From a checkpoint of a small transformer trained on Wikipedia: exclusive self-attention, 162M tokens.
Each number is 128 + 24 x the weight over its row's rms, rounded and kept within 0 to 255. Layers, rows and columns count from 0. Numbers have three digits each. The size before them is the row's rms in percent of the matrix's.

# layer 5 MLP down (transposed), 384x96, rms 0.0802, rows 111-183, columns 0-95
093:163139100138114121110126096159141131157158155130134132150126114129080140100126129104138131105125129123145114137127151113124169133134166123128132113101107153132098124121110116163157137140143118105068092135146138110177099121081160143056108158150118131131054123123181102108129161143136101112
091:164109135151171197111151120094114141112127140142115119130136127128148148146123103130142134091128126176112139126166148108126162109154174108116118133150135175070129143134118079145140167111148127112172116123148119115110134166122147157149141124153118196186132122125137155106117130122168121124
102:103114130095121126106127124109139098111107113155124110100097160085145135086107108149088095175113121106140130164134146074156102150105169111180161100118141115126121135103140120125153069132116087131105176122123145118173110162112163132134141106144142123141143129138110143109156129152163094137
104:117081144126095140119149120121108141101155133095135109094132103107130125140111169102156125117109111161079122174133186134148134153156145150135121120129099119147130116118117101177136080143131134151148162119148137082128134128088198145109086118148148151163094162140109149114100136123141122104
111:080142082167113117114126159133097117120090125137137077149112132134152173116161090089132147132108113132140136161147107141134137126132123130156103141120106115160117145135105138141139148144147141154180084070121144105152137110096151134122118158155124106171171157167105091141101140142147114161
108:137134097096104124166129126090140065154153111110104133134134130175110124160116119156132106121136112135118148182098115124172099129106081137132107112129105119098169130140099174089143112143137133150109097174123154139119150135193098150119163130146134144141154087141135137113096127127110152107
105:119133174103133120125127165145092104147126108129109100179152121095128105165108120112177125100142108099120179133130176194119155128170151138099139142103110107136107131169147131144176120169130138110128105131128105103106121142137130152116155149190136119127104123115105084112124112151144134129
096:137143166129147123142128114151118120134100183149122127109124114111102126092154129102165091135102164160104138120148177124132132090105103125147093154161104142116086133139134145141142117122107106159123177100126181156160115139146107096104142125114114143191103138140160138107113121138193117110
103:114120143128122130128058145120095124115174140175124146143114134116141113122179127142107128110118126127120127099154184153132122165076120129140154154115151165137112122161128115081111084116148116134156111149120151125157114175157152118171087131168123144099123162140097162145129117158131146102
086:115125116128153164142144146122087118143134103152138115113108134093103133124144105089141080080142123127123124136121144082130129106118150118150123161137130136091137098082185132115122129131147142197147164099117175130115104137139147129131146138150104141109125139079119111121202110132138183137
097:167121130115148133118144087134122148123077141140140107161125123118141133090107139164134154132182113104142152138131172097141162160085153104125125135136150126144116135091117165168106133124123190118139157088114129115123092137121122137125159143105131171143128098160192091161142109158132105135
100:178059142166158151156142119124139117152149147115135102137097160143154159112150106134139125105125096126131139142144150093174073149133127131146074127120122136143086131114108120158139129111124141102106124126094131139075072137148125166134129115142108127130138168149095143123132136136098071132
095:094150129100069124155171126125128132123157134091143148120158180128136108119136125160131095173149138125112165103147107159141193144135112077151169137117128119090115101111108136131140140119133151087130134111086113114096090152134129117116051164146125114142114143132127120133128111119129144142
093:124141100112100123151137156166118167088134144129146136124181147132118123136144132106125115115145116162100109099156143099163136100121150086127134115115144151161146178150138152152148121119132087122102143146092103100107114099075149110137155188132135111150106149103153096097144178163146144144
088:145145086102145152121136141104130122114130096107104103194167134141131118150092137133129083116106128132135168112141086142099095139124110140145087128156120120112183107148124137096131129173108122092110150117132145115109091125131123118159128121093108142202129133142179144113147128133150167097
095:150102169152140162137102119134129159126164145132112142100118146105137136125089106145116124141115128148114166170124099171127124142111137116131177141147116141136140123125069191092121166118103140129156108123115178148140093202143122155118133096102135116110137122121129119087135166122112160098
096:134137118156092116100137099119109104143168128120123110139099108155150107133105150134134153122163102086082136124144146120132139128107144143102172104160155165163133155093096173127127149080170140130086096091124165103131107115089160132124095098184130153143129134121129097124113128110088119125
092:157116122169128113102132147138154144055113127079142144150136118117150118127122125140119153109184123113114138144107147159183131167192138130096159093110090171140106156168150130147104124099073153100118098140091103134121144130132108138119118138152120144152112152134129137142138128132153115148
097:099146112143094167148155125138122135154120117122145097113116125138169146117118159185111123146076147108114149142112175143098103157151157126133125091092134108131115166170145110116124165074132108153117142137139152132174115134128083110162079126139138156106143135098146134138161104161152142148
105:110149123112131124090102124122111140114139146134123169104128067139110109152129149123119114120126089134113094086081154163121082078131122136184107126161093155146130114189153119122149145134146154135132134148098139088131132093088146166093144117127102133107125123134117188139131115106153122122
102:125121126143103140134097151128155122144148146120156133107085133083102089154142164149125094143111179144098125175095153141111148141113157143148124063097139107159147162129121132077110171140129132120104138136168143090169106126088143133145100174155110155123116116140131149137137148113146124104
114:152088122144150160134137131103133116141166092100134118174145115126174110117146118119163110101105108117100126142114137093120100120100151149102067115147163113116109117129176100077141141150146092133123146070096155066162090105123120141136128142126133108168112125132122139138087126124119128135
095:137123147128161130140122129147103148161113138149099141115091124128120150106154162089154104090136158178137169115131169142101148140141130092128126167143068138106091156119089123154136125118154101107103155139159115110156128125090113129095143128104105106179112146114134112088099129126184112148
104:107175124148118156145122105135146116112141121146160127151087127124117139140107125158113156138121116139094148119145139145132183096136177127109113146186132134111100176111167166129141118093108136133124123109146167142125100168135064137146118115088112094077121150120106116137136126166094161154
099:119151141128101123082077121128077136176105143089150122134118172108119123144163091119123141148087148118146125088070121115120113090113142168071093141134138111130145090096127152124093103120092097145129150140153135149142115128129164120143128127137107093121128109173109172141136133143129128138
101:172152136151104136135125109129144155105097165112131106180116113104155135113134135075106122101120155105118087126148151172121148163079139107145144145106147161121105139114101140112154124108132121082126097140135115146113068145108119135175130132089110155113112164120100111112132133113123190098
105:139097109127086146087143143138145122114109133110151191158161129142141138147125131117126180088166099121140124128145134146141154131131108174119112117108125136116098095112103149121120092148122124149111096166151102094145087172118164134121116143075153106110152134146106162092118117127111065126
103:124137078139102117152104187103147080144115093098125126119147141122160115124156107117129138146138129202081105087118147127112123127123139070139138135141152144122141136102117161121118108168138107108127141112123109120148106072139152098133119138175122149140166146131107144137148120096168085128
098:135117143156122091114138166120108142142123134102115056102113146103150125132131143101092172087139129092072157173093172117140148156114124135135104142101141122135128144185157144102122112118141129145135096130114162121166121145115130138109123100163136095149163119181120109163116150126150118112
103:099123135079124112149175136098119115128128149143124112093125125107153131117149115158170117120123111145118150163099143112103102133104124121171089107140099147093137120102121173103148150136136124158146149148103175121145135093139130149143085132127125086087116103169115168082138086106138091087
098:158161116123138147104137141164100117165148136132116154087144126159143119102148146102122128154143133159114096118157101049153101119122089128170114127148134120112092125110103166125126126148112117152118109147108190144135137135118138107127149130139150140131109106066137120072152137146125095078
093:130110129124147118162146133151119069103148085103134130152173165175155144109113157123134152143144124166149120115159202141140143134133104138110156123144183182126095125153119111132144097109142130111129140117129133125105092142101085102127151105134153143116132087118070129129137153137109125137
103:159124179142103143104163121133124114154133131156120138142090137091105141126103138117146127133115121152136160115136120136148117148105185136099093100125158152130164134105094148126108127121127134116148110116119133131115146132110132089148152079106128112165113128113152099089142073147098082217
098:116112150136109116162133085116102105143111117125108119127116132149103131155072149138137162125162116142124132162137130119086109119112160129140093137160140165068131119122119190127162110135150112128074130138115097089126125122128102124133143130125159113139138135146082161104157098177155078090
093:161101149134132172136126155122111174074153139131144116142130115146122118115152102124157125097140138147128132118118170109114098139120177150143138132111191156166103083106117130148179109116119125135096143132148135119123133136121099119146145108153144216107140179123101102125105144144146140128
110:107097091148120136136120095136115119118108141133163124121086116122143127115094136151138121112109132137132087166101110137108117091143143126101153104097167148126126107144158134103078111185140111170122131169173156106190116141139101116112102082149127126100169088127112142115114144176110129139
090:120075103124139142095125157081084138150137135136119125133129138158133157111138130135133143095165115122131126149118144160136120182131127170158156108104107129143135108146107113095103123125133157139133081154155108103145081141142107119154086124135198176132143112180121089160151141104135136125
107:120078175161131074146153117117115140127103161119120153148139123112141148083135151120123132108177134133145136157117115111095099127141128100125110143107111146120126136111143094157098097160131123133204167105110122162097091135139117153113182110139125097172144140142112131112117118116096168106
096:151060176154138154143160101137122111124171161159126145106131137116135149122128131107135135123175094158141134153119151146110098134136119115152161118163138102177147084168148131118124165114150164164116131125158113147131113082107135113118120124099142169116112098129149158107164115122177100125
093:080101104110116134117122117142170123114116166134106077161094095071104112123119082125141139155139128091128114154115150110151137111146090142171125158130130091140121126111150136140147078122168156158163121147119144125128121081143179130132126182146138092120160137151133150110116139150113128109
095:153119143144126136139180109140117124121160125115114121147116086126104138122102134092132156109164117109143145116111093108095117138117127131117129119146092131156140146098117126152132165117174120115137097155145113097123070151167142125118094068174177162159164128094128088133120143108164149084
093:153156139120134123161121118123141112144108116163149148107171142081134133088126154121168116114109085145150149170160150111136123134123149144118094113102167118124139144122138137133125146126134115124082171148090173096110138107085163118143192148108137130128129127123099069122109140148135068113
092:118136098130138117179112157103121118111111097092087118170130129151146146159158173128124136174127143086114157117181149144133122150081160110127119156127144121109142115118115110095110155112118097100101088115171097088099104144138090095141150089120164103126125107158155104143134125128130138129
097:145146101170116148103145135130158125135162129109142087114104093141150124130184130127155071108154130153112125197160163073109115134098119136139128119158154103117130148152130124155116120154142113106135117163117138114178137110105188124129128101110112111090148125151157129122158156162148131129
093:115125099125122150131153149140122153061083137141117109177124145145080118155122147105100129141174149132129076156132136141145131098097155131162084164119114120133117136134107102108141124119120088160168143138142117080071115096108090117121167140130173123137105140125118120130143135127162150152
104:124114127110110143114100101169107105139147112131148086137129126145140091135109150093131137137101094140107118098167140125147151134138073120174137136127138108167116090102123115173079157174149151105101103148124135099126126126146171100134114083140132093129097116116067104154126153135108092128
091:108162129109148124141133138144158122103143147125155116145120109118112147105189154113093127109091106143082110105136138145107150161159123161171124097149133107119111130118104086140105095170112136171153161115115148096166101101109110170158150170158118141135111149142083117106171116127146151140
097:141134179136162081120128100152162143117154140117127107119136142109107158147096133126121136102069104137093156126168121142125100149150142167193145113107130140094101167118122139105118115144097157144119118139125097100172118114114126143150130132115070166124128114128132081136080114144156118153
102:121116114117095154137205132105138112095131087111132124167138123120160162153080135100159149138121116088153169120129156149113106146168155153096140164152124150128131116168130163098125061152139104128126121136116103123139119102075104153146139136111154103170126133114134133129139134156113123119
107:118132145158138152164097110128154138146186103104115148102117144116153120096121167133111153137150138108120105151191117114098131124094141161075155163100133135140148153168116112083129141136132127127114155104125136126145115086114151138064147156125133140167110147119116102161151161124142152168
100:082106164149094113140141134100132127098145144129128158120116093122127153118151137084146152136103135117117150142133138173142133112146143127121126181128108170132116163176110151118148108144102121094099165114117139166134119177072150093115128107140104055117144140102095137131118141136148139169
095:134133128098100143156120124134099139087095160174085114154139103105102119150098135113062127136153111103086158141117098139151171120153131108121174112131141177171136127143110116081163107125108116142135130110142115100141108110109099135173177155106130126124157157146135127101141120139107142104
110:147096139153140125116113103121114092167148137154105130132136112114148107111104139143098118112136131166151132149139093097099139172128121175115130126164108098123177162134124132126089169156118131128089121189100108135161086131184138138140105148124083124166152151130106153117128097096095147123
101:145103098134154113133124135144099112121168149087130094126143127120147129124142142101133117085134120109147205136164115122141163202136145098166120148137135152108129160164101096108144161147132153131134149169121106144090121140120153081107112154128159153162116149098162128150128138109124132100
108:138099165133154127069150113141131114109106113071119103122114139129088136149128085121158102087114141135132161158085125142102105110136163154089128122109136093134148102127099129105107137146131164124123098044131135132134125112144126144102125138143092163105144108107140082139160110121138112164
096:152122132134125126106157126120109112089157147120145099100099113137141137112119139144142134120127078166139122154101169120153090113149135155157139122176089128171130101152121169118086082141146134099081097129111165104161137119083128152159106087146095167133134156127134164125155102138152128114
111:141099131124140125097116076111137121164134101145127143135106146126147135161150124080134150132118138152131121137134090170148140110106078151153174139141138140091155126146142145104165072105126121146099101069145121121159111099126132123130163117066120138068148103147104140131092132118129112099
104:125107133135135160114154089123160112125151138105109129157130104138169149136111124086129139118113131184139151167154114140152138165122120129097155144158182108128108130139112152116122158163180081097074148128112072126148126150113163131140096144154108155152133112128097101137157150154151110121
105:126113182155120134146123119143107159130108138150164146110128061122116112122106113154130103133157112118141133178120128136123134127153166086138163144078095124119154154111131154142130199161122135130124114131096105178115115158143154148140101124128137117150122121125105192074127111151131114143
095:118130099155118155142167151158143100095143128120100113135125094117114114135111152143146125087126124092131092157109134146161130101096084100154101119166161083103158127130124133090146151131154120148121141136126191150164133078137124161095103113131108147135142111148133113174111142136186154114
111:123084125107147114115144122090124119086137146115094139165105137085140167108144167070153152092075116103154141112154124119166133148117119166105115118132144150136132130129104140129158108155086110122197142160132134119102115143110155163137091122130183142110140159116126143131140157124146145133
107:117124163146079128163129125150144106121177154113136153098109117090142129124116152099129127121096084095109112147143093136121081130145130168102136124092118152088120088087181080129106131111096103132145117142124107148129127117129121143147150105128110156120079147110095182114101143134158107134
099:093124155147131181120146103144166094136137126167121113179189103152160134107107155171130147103164102148124125120138144142128106143091120131148114134082142118143138118098147153157084133105146113123144153143165117106158151096137097112125087119144113162108151122121129171101115144108088143149
100:115091163177132109134114092168120127110120148107113125127152114098100164101138131146139081151108120140132144150127120128108141116125124188113118109152136168144133167120094163096122123144101166108108097122116193137141078136132098123116096115142047129122132110129114137130112099122105145118
099:096162103110131168122140090182115127130127168138107106136139114116142118137107123085126097160140145143104113082158158159136086139137127148189147119165113124122168105167144115128128163158127158112128106145119124090101106099121120124132118134101099122115137107140125132134108134120127195064
096:155135130148133124106136126104192122077116151144146166123094137095158106145142137151189148142107134124149116134099134123150088145134149129118130123149124138082143084111142145138126107088092116111121144147187103178167129160150117130112129138132130151101129130143139167094098116171096108151
095:116147109120127142126195098121117099146114130141121108108161120139135133152115122122113132141104153090082124143152154144148142137136140117165099136149132112147133145159123107102147074138113199134121105129101123148121114143057128149118079116080138108134122108121115132142187119168108140086
094:112129157140127115161151096104123130110182150135115118124134147162158078127108131127115181111141152172134110127086100148139143142118130098107119132158150158142150122127137124147143163118116107105131165162155136131164060131116111159095146104125174122146110122108110155159112162146073133096
093:130108103094143141104139120151156105091124139157142142089136109158113089136124147118141118126124132155160144136139134104167109124151117116112101142087113145121108154086113180101129114088080129122157160157116159139093128105114118133133135128144168103109184173151079152124139121147114183164
097:114146125105129145147128113136119158135118119124107091162144122111174143099127102123095101118161115119182124144156136135090131145104151089152115196116105137150092122166108165156170142146139178098128153159162108114145146128082142145093136144121098137114166149128149127111086140108147149115
107:157133083114132113103132155123133134103075132063134155136149123099143124161125137143127143148139101149127136133129118125126088167093091169153103098134116131118155122109171135136120113173147099145113104187131123173119116121159137134181122161136144098131138147146100178159153103115145121104
099:186171106167117102104114144117131135135136125108120135099094124179143146120119139124130106139116148146159117152139124100115118136140126178140178122137144110116111129095143149103143142103117154133124125122107121149139100161136162124117111119095112157130131130107167142060148159118051069109
096:162124135149097161137122110117122109168110106113163199141162155111178075105161131126136157154123138121117140081150111119108119111140115119115129128106151123102111095151157095103137123087171069131064126134117127157103114112146142119113128122112100115140136131098150134140134118134107088155
# layer 5 MLP up, 384x96, rms 0.0802, rows 112-183, columns 0-95
090:109187118093128144101111119077112121144127121138114172137096104136132149091140093152149129129104131092163120165105111132125122125115139130120136138113153167146099138129154134149102104097162097093062098175146141083124119121152164116140126096135123140109116173156119119096135115178125139111
107:076096118125119157086097137123149139111113134138138126154119165117189128077124124121090153202124148112118137152119147142148106126102113109130131175128135107145176146128145090109147143095100125090113129112111140109178144162136133130083117085128151141132107115126137158137122100135157101144
103:173100138122081102125097145167145144149116115114146167159148144124147160136121113110116109181142145084176135162129121128136194107128132108134140116134106125113130139114108172113139143120097128133148112084076134139083156117137112094141120113115167159156119106109160098166116110162139126127
109:161138171155150113129133167084106102148113150084122131144120143110136125136136156138149172129118111129120118102117161115180129116150136103133177140136110117150158155076113128134086118133116076175127060111127088154113148131120130106162134108126117140095113157107147110090104106139126120152
108:148109119109107149112099159172205149147130112130151144132134126130126116093097159126137114145115160122125102163143086170160108106129105137132136162114155121115159161100088103148120146119136133152150103128160112162130165116129128150058106136103153104129124140094114132125112150115071125152
099:110105116106135133125124121100139118141121103122127168136072175149126163141125148164113107135117134111157119142142063131125105137157125130148159125100114145112109156103127143156153139125111130120079054108105104127122091147135116110096164110109166077162116132121157090082123137162138114142
096:093180120099121124128110154148158086063123112119113088157139142156120151131149123145161095158134134121115113171201118126137136103120107143080126137135172150119137117136127161133121154137156118137118135103145169132139151157155136144112125107082099135143130127098122115069131114138112086122
103:074145104148107133125134116127152127116111113117146150129134098119114127117106111175171121156165079117146112126144061142110097117160168134110110122101130121136124158104175153123145136160126090085105090152140111129101147166157124139164123119128119132133094138098144151147073112102092128106
090:116115093141150113078147156097113138114127109145108166147168112111109113087125088156102114124089142100146120133124126142110142134082104109153115160130160126106118148080163140152098133093126130153109106125105141172132130136176179131140087132151142096141159105122153106079142115147109101140
093:140121112154119134142118150125123126130123123097147129140123138126135112141130112068163126123106099083180112129172169140157104115114110134127112142130160154101106129154106151150110147134088135093150098136138140082115153118130156118105147128089111151133163210133149141061147102139093120121
098:156156121136139148190097123107131169136125100152122088121088174148125160150135135141110138112108148107141160136131088118134147098159131098141105137159160140135111099098137155105137131103125117150074134108173127109162146115111127099100140138174089145106086155155145113155129091160148124126
094:141153101109136079118136136109130157137128104135098100129137126136114167128086124095097147106073111146137142155133101119181146119156128095135130111141091132135138140141125157129114149145161124109092058082145110141160120125153155130105105132036154136129135127130119152134125156123134121160
093:107149116155131122144114160150114124142137116111170151157123125181134115119161165149119170129121143155170126098164133152121124085107125108067115151084132086120139106137181142140142104137122117138117151165142120103122063136116120120079161108140112121100094147100149147105121158129126136160
087:112121149144158131133113112095127106142161115107108100147092152102106136122107169146125118121094156086142144142153109174111110102162127087121134115104120112089159130089123106154117102133085080135130106125111200138160125127123135152115139142074095098130113121111127101131169119114081134152
089:085078141096104075154099178126142114149144122124168130062106123163130105126143097146126140142123127108158116143136160146117101092095108082149156108108095119126134122138125137116152161129119103087103140107129084131139121147115140128081117089138115154084145121146105092145129134129140136160
096:112117096177139070122087123084130137135128137118140131153111114154155089095101116102152132087093114122165147115135117084127125148174142134129117112161126117111138182104162154100116150121140117133150136114117152119164123125097108121126154124152099145142111187149103157156119115110073104116
090:137096119133131111170116141134103165189105124119098146145109141139108085127121122105139108134100105067165108127120117163162119124093144117134128135097132111096147132142100183131131084141103142107123094145150079120147101131169095132117134117126127127153074095091134135140115109107161086125
101:128127093122165141145118120120079159098136097104146175152117165117148123118097140145099157123139134100167134121143115160064141118148171146111138147126135148115108120113100147162112123099116108127121098177109153113087136138135083129118109158147155126135150135098117145113117084133135150199
104:094139108112146089126098108087112084137153108100101149110075114153118101096149202124116181125115104102101117113135104146083114078094142110125142109158086106130090144124151115143169140145126144090123124105139135102123131162132130129115100124107118130109144133134161125144127124109093119156
108:127126140082164154148123145116113155098137119129149143113108116132151117082107141118118157108163099144139158092161120141110136116115176147131113158118160088121110159145126074095156124142144121141144124161127107102127098148165140114129145145158152129143144133114135086071096121143070162179
116:091124124128098108090114135137114118111115101146124156114123128139102130144129183082144158145123153148169130134172129096132124116147149120133126170075134137103120166107154116149168149149101159076059101101095120173144105108126146136125120144122135122143162110097133092152118113119094151111
094:129145122117117145104114174118143100113134083132119102125188140148161161122116117149169112169137111150117127149202124147123135149149139156099155139116122141070146133127119168090152117135142126138146148136173147152119154155168090130093146130106122139148154129118119081114149102097120090124
103:135107138118123120081117119152140124080118128128170117101114090108103121119127134111160144135092106100131166093103131129120123088166106114123162144136144151130174094076146157130096140137152124137090105104165145165149108141190127110115129136132146111103125120137114107120102073084170131114
101:117134150120122167168135123129171102155166114109139137163122088145125125110070121127108170142117126084158125122163122141139117115150121164140155122114141100139124130119142113083155190163113124086137161175147121072069133105121134138110094138130127152112139123132131117121117126127083093113
100:099127113125117102175140145151095150113155145110131126139127158164153109128124100101145133142105172115145150120114116109142171120126133131183171098113115106166103117078144149129118157105143131159088111139147106082158117124107089133070096145138121149109115145119116115129073122097107135086
110:146124128126106143104132159112120127129123124133099119084137158137141145084112148128148163142097119132108139136124096136142141110126144076124121129126108072139130106134120094149118158128137163147134103160135145082119113163158159138099150176136110117097151145074159074084125124150118084189
108:185153115135104164145122164111157133148112112121116183116108124135134115123140103142173118153130140122180175119114159153127137098134164089106113178108130125169126157105162134133125113148092118128128096154165158130156118114137153088116127132118105120056139163152122123150112143147127112129
099:161142114122153146130108131167141142137144117115138157091144098126120089167103127173123137207165113134140144109161155128099144100154082105128155102135154084108136100131138169162113150098132135121102094078128114125099154162098105133129144100140103145127092145133124098135129158131109121137
104:135152109116107136140123136163089152118113147110094129140117141127165111143117144149149143107131094107116137128141120130144152086165076149128112161140086111163138174087161149085132142119119104138170125090138123142110153103162145131096145124127191088113122148137152081103109178118143101119
096:097164113181160129091118144115161104157100092143117142113153131166101107105119122148136169162096138109133135157166108128148152124084128134151123122119117102171090154166081140113142117095146140144143099112115088123124172125137116102128119138118117129062117144142133093136143103102124089127
095:138123097135091103094155120116153104103120087130126153139125158138138148097124101144115112144134129081153137130105143110096126090178153143065109116136129097110123133106186159172105125141098113098123114151139120150119154072145126135105134138117139122065106128084111127121126150152096106143
100:121140127138129064174069109125121142119091095157157163075093128143149080151126155160145135107129112140081126172136147120131143166103136104119127104132127145107165135111147133174142173112153148107107112113135120134142123109154145075126136145148125123142150146111129134106146090121103098146
096:139131106126099137120073134169096163144076168118163129101112154104111150112127121101152136143064134138127116134115095116149117134092113123114112126153170124091182114076118133093088150135118111113145122149132179095105094110127120165094146151147130127121140133123139148104114155124152116143
096:161117157123101121109104130059134101163131133121125136140136122148100108110152092138104133151123157113147128135131133088107111133180088098124135151152124162138115188162160132133122133143129102084130106128154113083106125112130149101149171148094179144140135157122136094091142103123166110154
107:148093133109135165093126162137151145121132124150150123140100130133092153096125156119143140133140118106168113143114111163090156134147134121102144128079117087098118110117116128132076121104077115116119106095104156145176128116143110122090073147166145111132144101106157105122117127099091102183
094:109185154118138127148132117122135083126112126100136122148136082140101119110088157143134144151135149135107139080141140083097143148133109100148134152091141151129128136151113106163110180164130089113127136114119109110103110162137095139119145121123071128144106152103117159087153153184083145144
104:128148129088124093106061132082143111096096125134153106114136139146122115091170116128185143120087110113142138138151107142168097156123081146118126168116144104109148176077122131146109138146145119132134147131125155159172122182123135155114113121121164121139115115144124098113152098151138134113
098:101203080092120130138125135087114118143085094049140136106169096142120111112113133121102110132126146113088142068143121115148125119129137144104113125117093118125122118137148064127144113112137133083112095122126149093145123150135101130126153139141101115123150157141108100111160148115125125132
093:133100150073144137103104135122117099126116124155104123142122102149143166105121117097155128147096127121139198165104125135116117136136106076135132114161121154144125182106151138107168160146118136099137129101095102117147138119107096144156094194155178128140154155118139147102105120132114111115
091:117137121134131105123117160115157144138135120104151178108107117171127118134133128139139166096108090125097140168139105127142101106129105150130140136135106121085136129122157105155106185136146109082097121127152105175126093105165149127088121128104088087126119145141146098212132120114144125102
093:066175132105125147161136116141115116094086107140138128092143158110126158144146178148166146127139137116141137181150094071106148090110120070113148116125136111110125129121134131113129128158133134135148149112141177105124117104141108125118173134103151100093142127142144110155114117131094132182
093:105170128138162131130130124102114126105086148132164160125099133137130131116118141095156182110155108129135134115136100114100115104171120144159121107127113146147084167123103113146154106110100090123128144116117131150106121111169081066124130121090130108124068161121153157081112143129082139133
095:127144135112115139104112155069086124154151124124136131145115148123140105161135142148132159174114119123157105127116161111161151124143098123122147125084174127169145120152100108094125122128152161111113098108124131119138144163144080193073137142114167163133089120134073129141154135138126143113
094:092117128138148111153127142116131126104144100146162127115132128176100126129112117096102125148088145119140187109130103117123116117189128139061154109148138119120091163131180127136112124118085122122114106111151130115105113153154096116132165115127170125092079158097169118115141124138136172153
104:133131144109094150139074121143109167074142135121122128127116136123122159162111113110114125095122097103123115149104143142124156123114086043159147146132134101132119118113146114150097133135147132136099116155134185162179129140113146125124120111129199137148124134129137086129097127167156100131
090:148103128156111141181125144126117110089161120097088151147141113118153141127160150137129107103094148116137125137120102096170149146120135140100157108116158083140202143149162188126115101122128092143122113132162130105125117136155141125123167105120123135098104144083130122146129143090075120150
094:155145147129154089114122128152118082095109098102138144094117161139105154108108119164135151139097164106138148171163082167128122061155081106157154131140125126125121144140132148148106119150121114116136135147125117144161119097163150127144134155106099107116084124158106124118119112098141111188
103:107145121146186128099121106115108144126102107161121133146145164113113120101090175136155147150096166110107165101138131109114166135102101135103200140130134160115128119147120141140177165132133149134125070164158083142118101154121141119124121120105139100145130090150106130113126109103136121088
110:100146106169159145123116158139130131089123149085123161114144148095114150134098121115117154132075101101129145103154129092125138150105156129134149138137119110113165114148136152085112194125110089158094084135146121116138122126151131150141150097141132146094137146178146189156131162150125143131
098:109135120116137145126115158131163086093110134151152095104149143155135130123127151136195145122094137098133184125126075163135151174152138130113131156132119129116151129100138127114169095120157126122112162088117120157143147171108113142108148128112090159111154170083156104104100122126093122116
090:110113137088138102170128135108147121130105100107145153110067126182109176168110155136083145113097085130130153136112097147130124126115094112139167140117145097180118130132118128137121154171098141091103114107154109087116116102117091122136129104105137146094102152142142146136151167130098134133
105:159142164095152126122105136077137155086137137113109153164101140126135131173137099116130108103093159119132127105129116116125107112143106093107128146103115139132153157134152156121073159118148116124138097105115137120140089126167147172107130116094104118115068144114146097066110137121149164164
102:137126161149170148099155158115165156100098141145104134155139134140136158117125131081124123137121141126100177149172159077155146094125130070099148136142139143155139104107156103080122135131096146102110136129142140132149124102129140142088137070114122146104107105129145154131081125143161119160
110:147102088163113130074099133100135093157187097142113131102145157151117131094151170114131173127092126108169125134128114098138181140102137138121206108118147146146122167137119117106131129086137127159131114168122125108141152112124124139126105119122150156159101155134127122139100123158108107131
096:103178101113151139127120125108153125160096150080160155096096115172086122160112110139133115170081094102156140115115137148101129141133132111120111105123107107136084165125152106175144175111115144118117101146117115102152129166126143126104124099167156133115136104138127145142145140080115129171
110:153088129093115108098111114071131110143130145135133157110104148152153135141102138091103133146147097158105156121159099072139168125158089118098168134124108145112098163136130131097098134126149111121127117192128170092129131169124101114119106158128179124153131158119105133118136146139106154142
102:113110128162130148111124135083139117134126135066120179116089110114119143168104148120132125119109117099142102087102137084091117136097162146102130151140118142136116123116143104140087133137103087138104101101095171076132134132160098113142184103147146150131071114117142146123130115143108093124
108:152149154087119148145107129075127118135105129133122154126136115192155146145125165155184124158117115133138133160143107140112132142156129089131140106093138109094154109110108147120115187162125131130067111125114113130118090143121137205134126118105111100134114104123147168124116144145106157146
092:124104135145152188167123189071144104145106129129121139130101142140103137087142137133147150122108183091141140130124126144137107123120142138131124152104097148114151102075162142123152101081083142118123135128134164163113121122099131094151105096126148144141164094083128085146131115137138116126
106:125126100142098142158094135153106175133124094084117132136114127132170171150137125100130109131129146091117120091104167151073164136127143100111136127148094106102119112053106126121132153116132105154108146127139150127184141134137136100122136128187154160128090146114145120094128092135124133110
104:113152100136167124151118140157130111129137106154117128099129191134112099084130105099102164125120120121110149121130116113136146095184141150159162156154092124126104141126152076125169173140129160150108102105114143106137165156162144103119141119152147154130142121186146133084098149112140135122
099:136114114163121133095116154085124140101106162106132133079133117120179113141160102128113138111093116143120133130123092085102101135127099090123111124119097167144146201114150143135151121135179122088120123163129182130140088151141116116148123151083099153153101145105107144125104117131136128104
100:097152129093151108113126138133137129057105107123132144171110168165088113138137146140142124149112167115152156145114127080068148068126095147085121100133128137142121090124114153134099153155096125114116157120139071111142133123128130153092123113087101118136117133132135137109134128167104135123
097:175105106141129110137100143108129151083151140114134124103096162099171139185130165126088141129102144148128139126117104153139130118104141116113178143112105121134156070130141177093117140150085067126114158111137152141131129124144151060156134125146112144130122125089138138125132111134135150152
099:153108116121148171149133156099113160175145133117165132176139096164161144119127127103139129150138105110146124133171167113100090135135109131117124137087137131087149111135128133113130119111086130104138101170100146149134126142190116122132109119136126121137085095113093151130126161130147094202
098:112155105173119131121140150136147099154134144094110139138156099166133116125122144147153168220090129094103121125145125119139122160128136143124143097128136124110110135126129104084151121123157148101081069116120094129120153185099161117098112135156122098143139088157112126116135146150121108126
094:081119159120131121105118140120132130144158113118159155126132147163148125106143109115141156147144124120126129144130122107115113167138098139118128166105149121152150146068119144197128178115112137085130163199160115178121124159154123152143094113111147158135105103085107120137105105111133156149
090:109130102106129119109096132155137112117151151121182120130158191115121152136181136126151093131170128128158100109145096116149106101137094134106122126056128160155135148107115151120115145102102131118100117121158145134143210169096121125106136155105129136111153112120108139131133120139141131166
097:107141120112091121141122151125116089126144109098139127131098154160163100133124092142142124145119135120157106149158117181094138081155103109138131175122124132095095101114139126145171102109121102149129128126114133144140167145108142134098090144111147104120102168109158115081122097089058132101
103:143117149110132110108096131113117153124135133123125111137120130117149138090154099078160131134082113160144120143127132135113110137124148085103123105153119138171153091153152164146117169090107164132166108139084128133071142123171087157088135148129140125127124139151089111104102092130096142181
099:115130143151084169105127137120087145142142111128141136111129166154120114148132098126127151138125094127151127146162117132166163085139159155134185141138133133157123146139107138091100124153152120111115103151135189127143109112185090132076094103159157126129150134145118134162158110142101147078
093:132156122134134115125098139116094130150127117139149129114107129120095142158153156091118135131107094100094137156138108128151138144105085121147176095160147093084111157154107108136078093121134132167143099144138098153167166164148130132139111146112111161144137204138142137134117128109180110105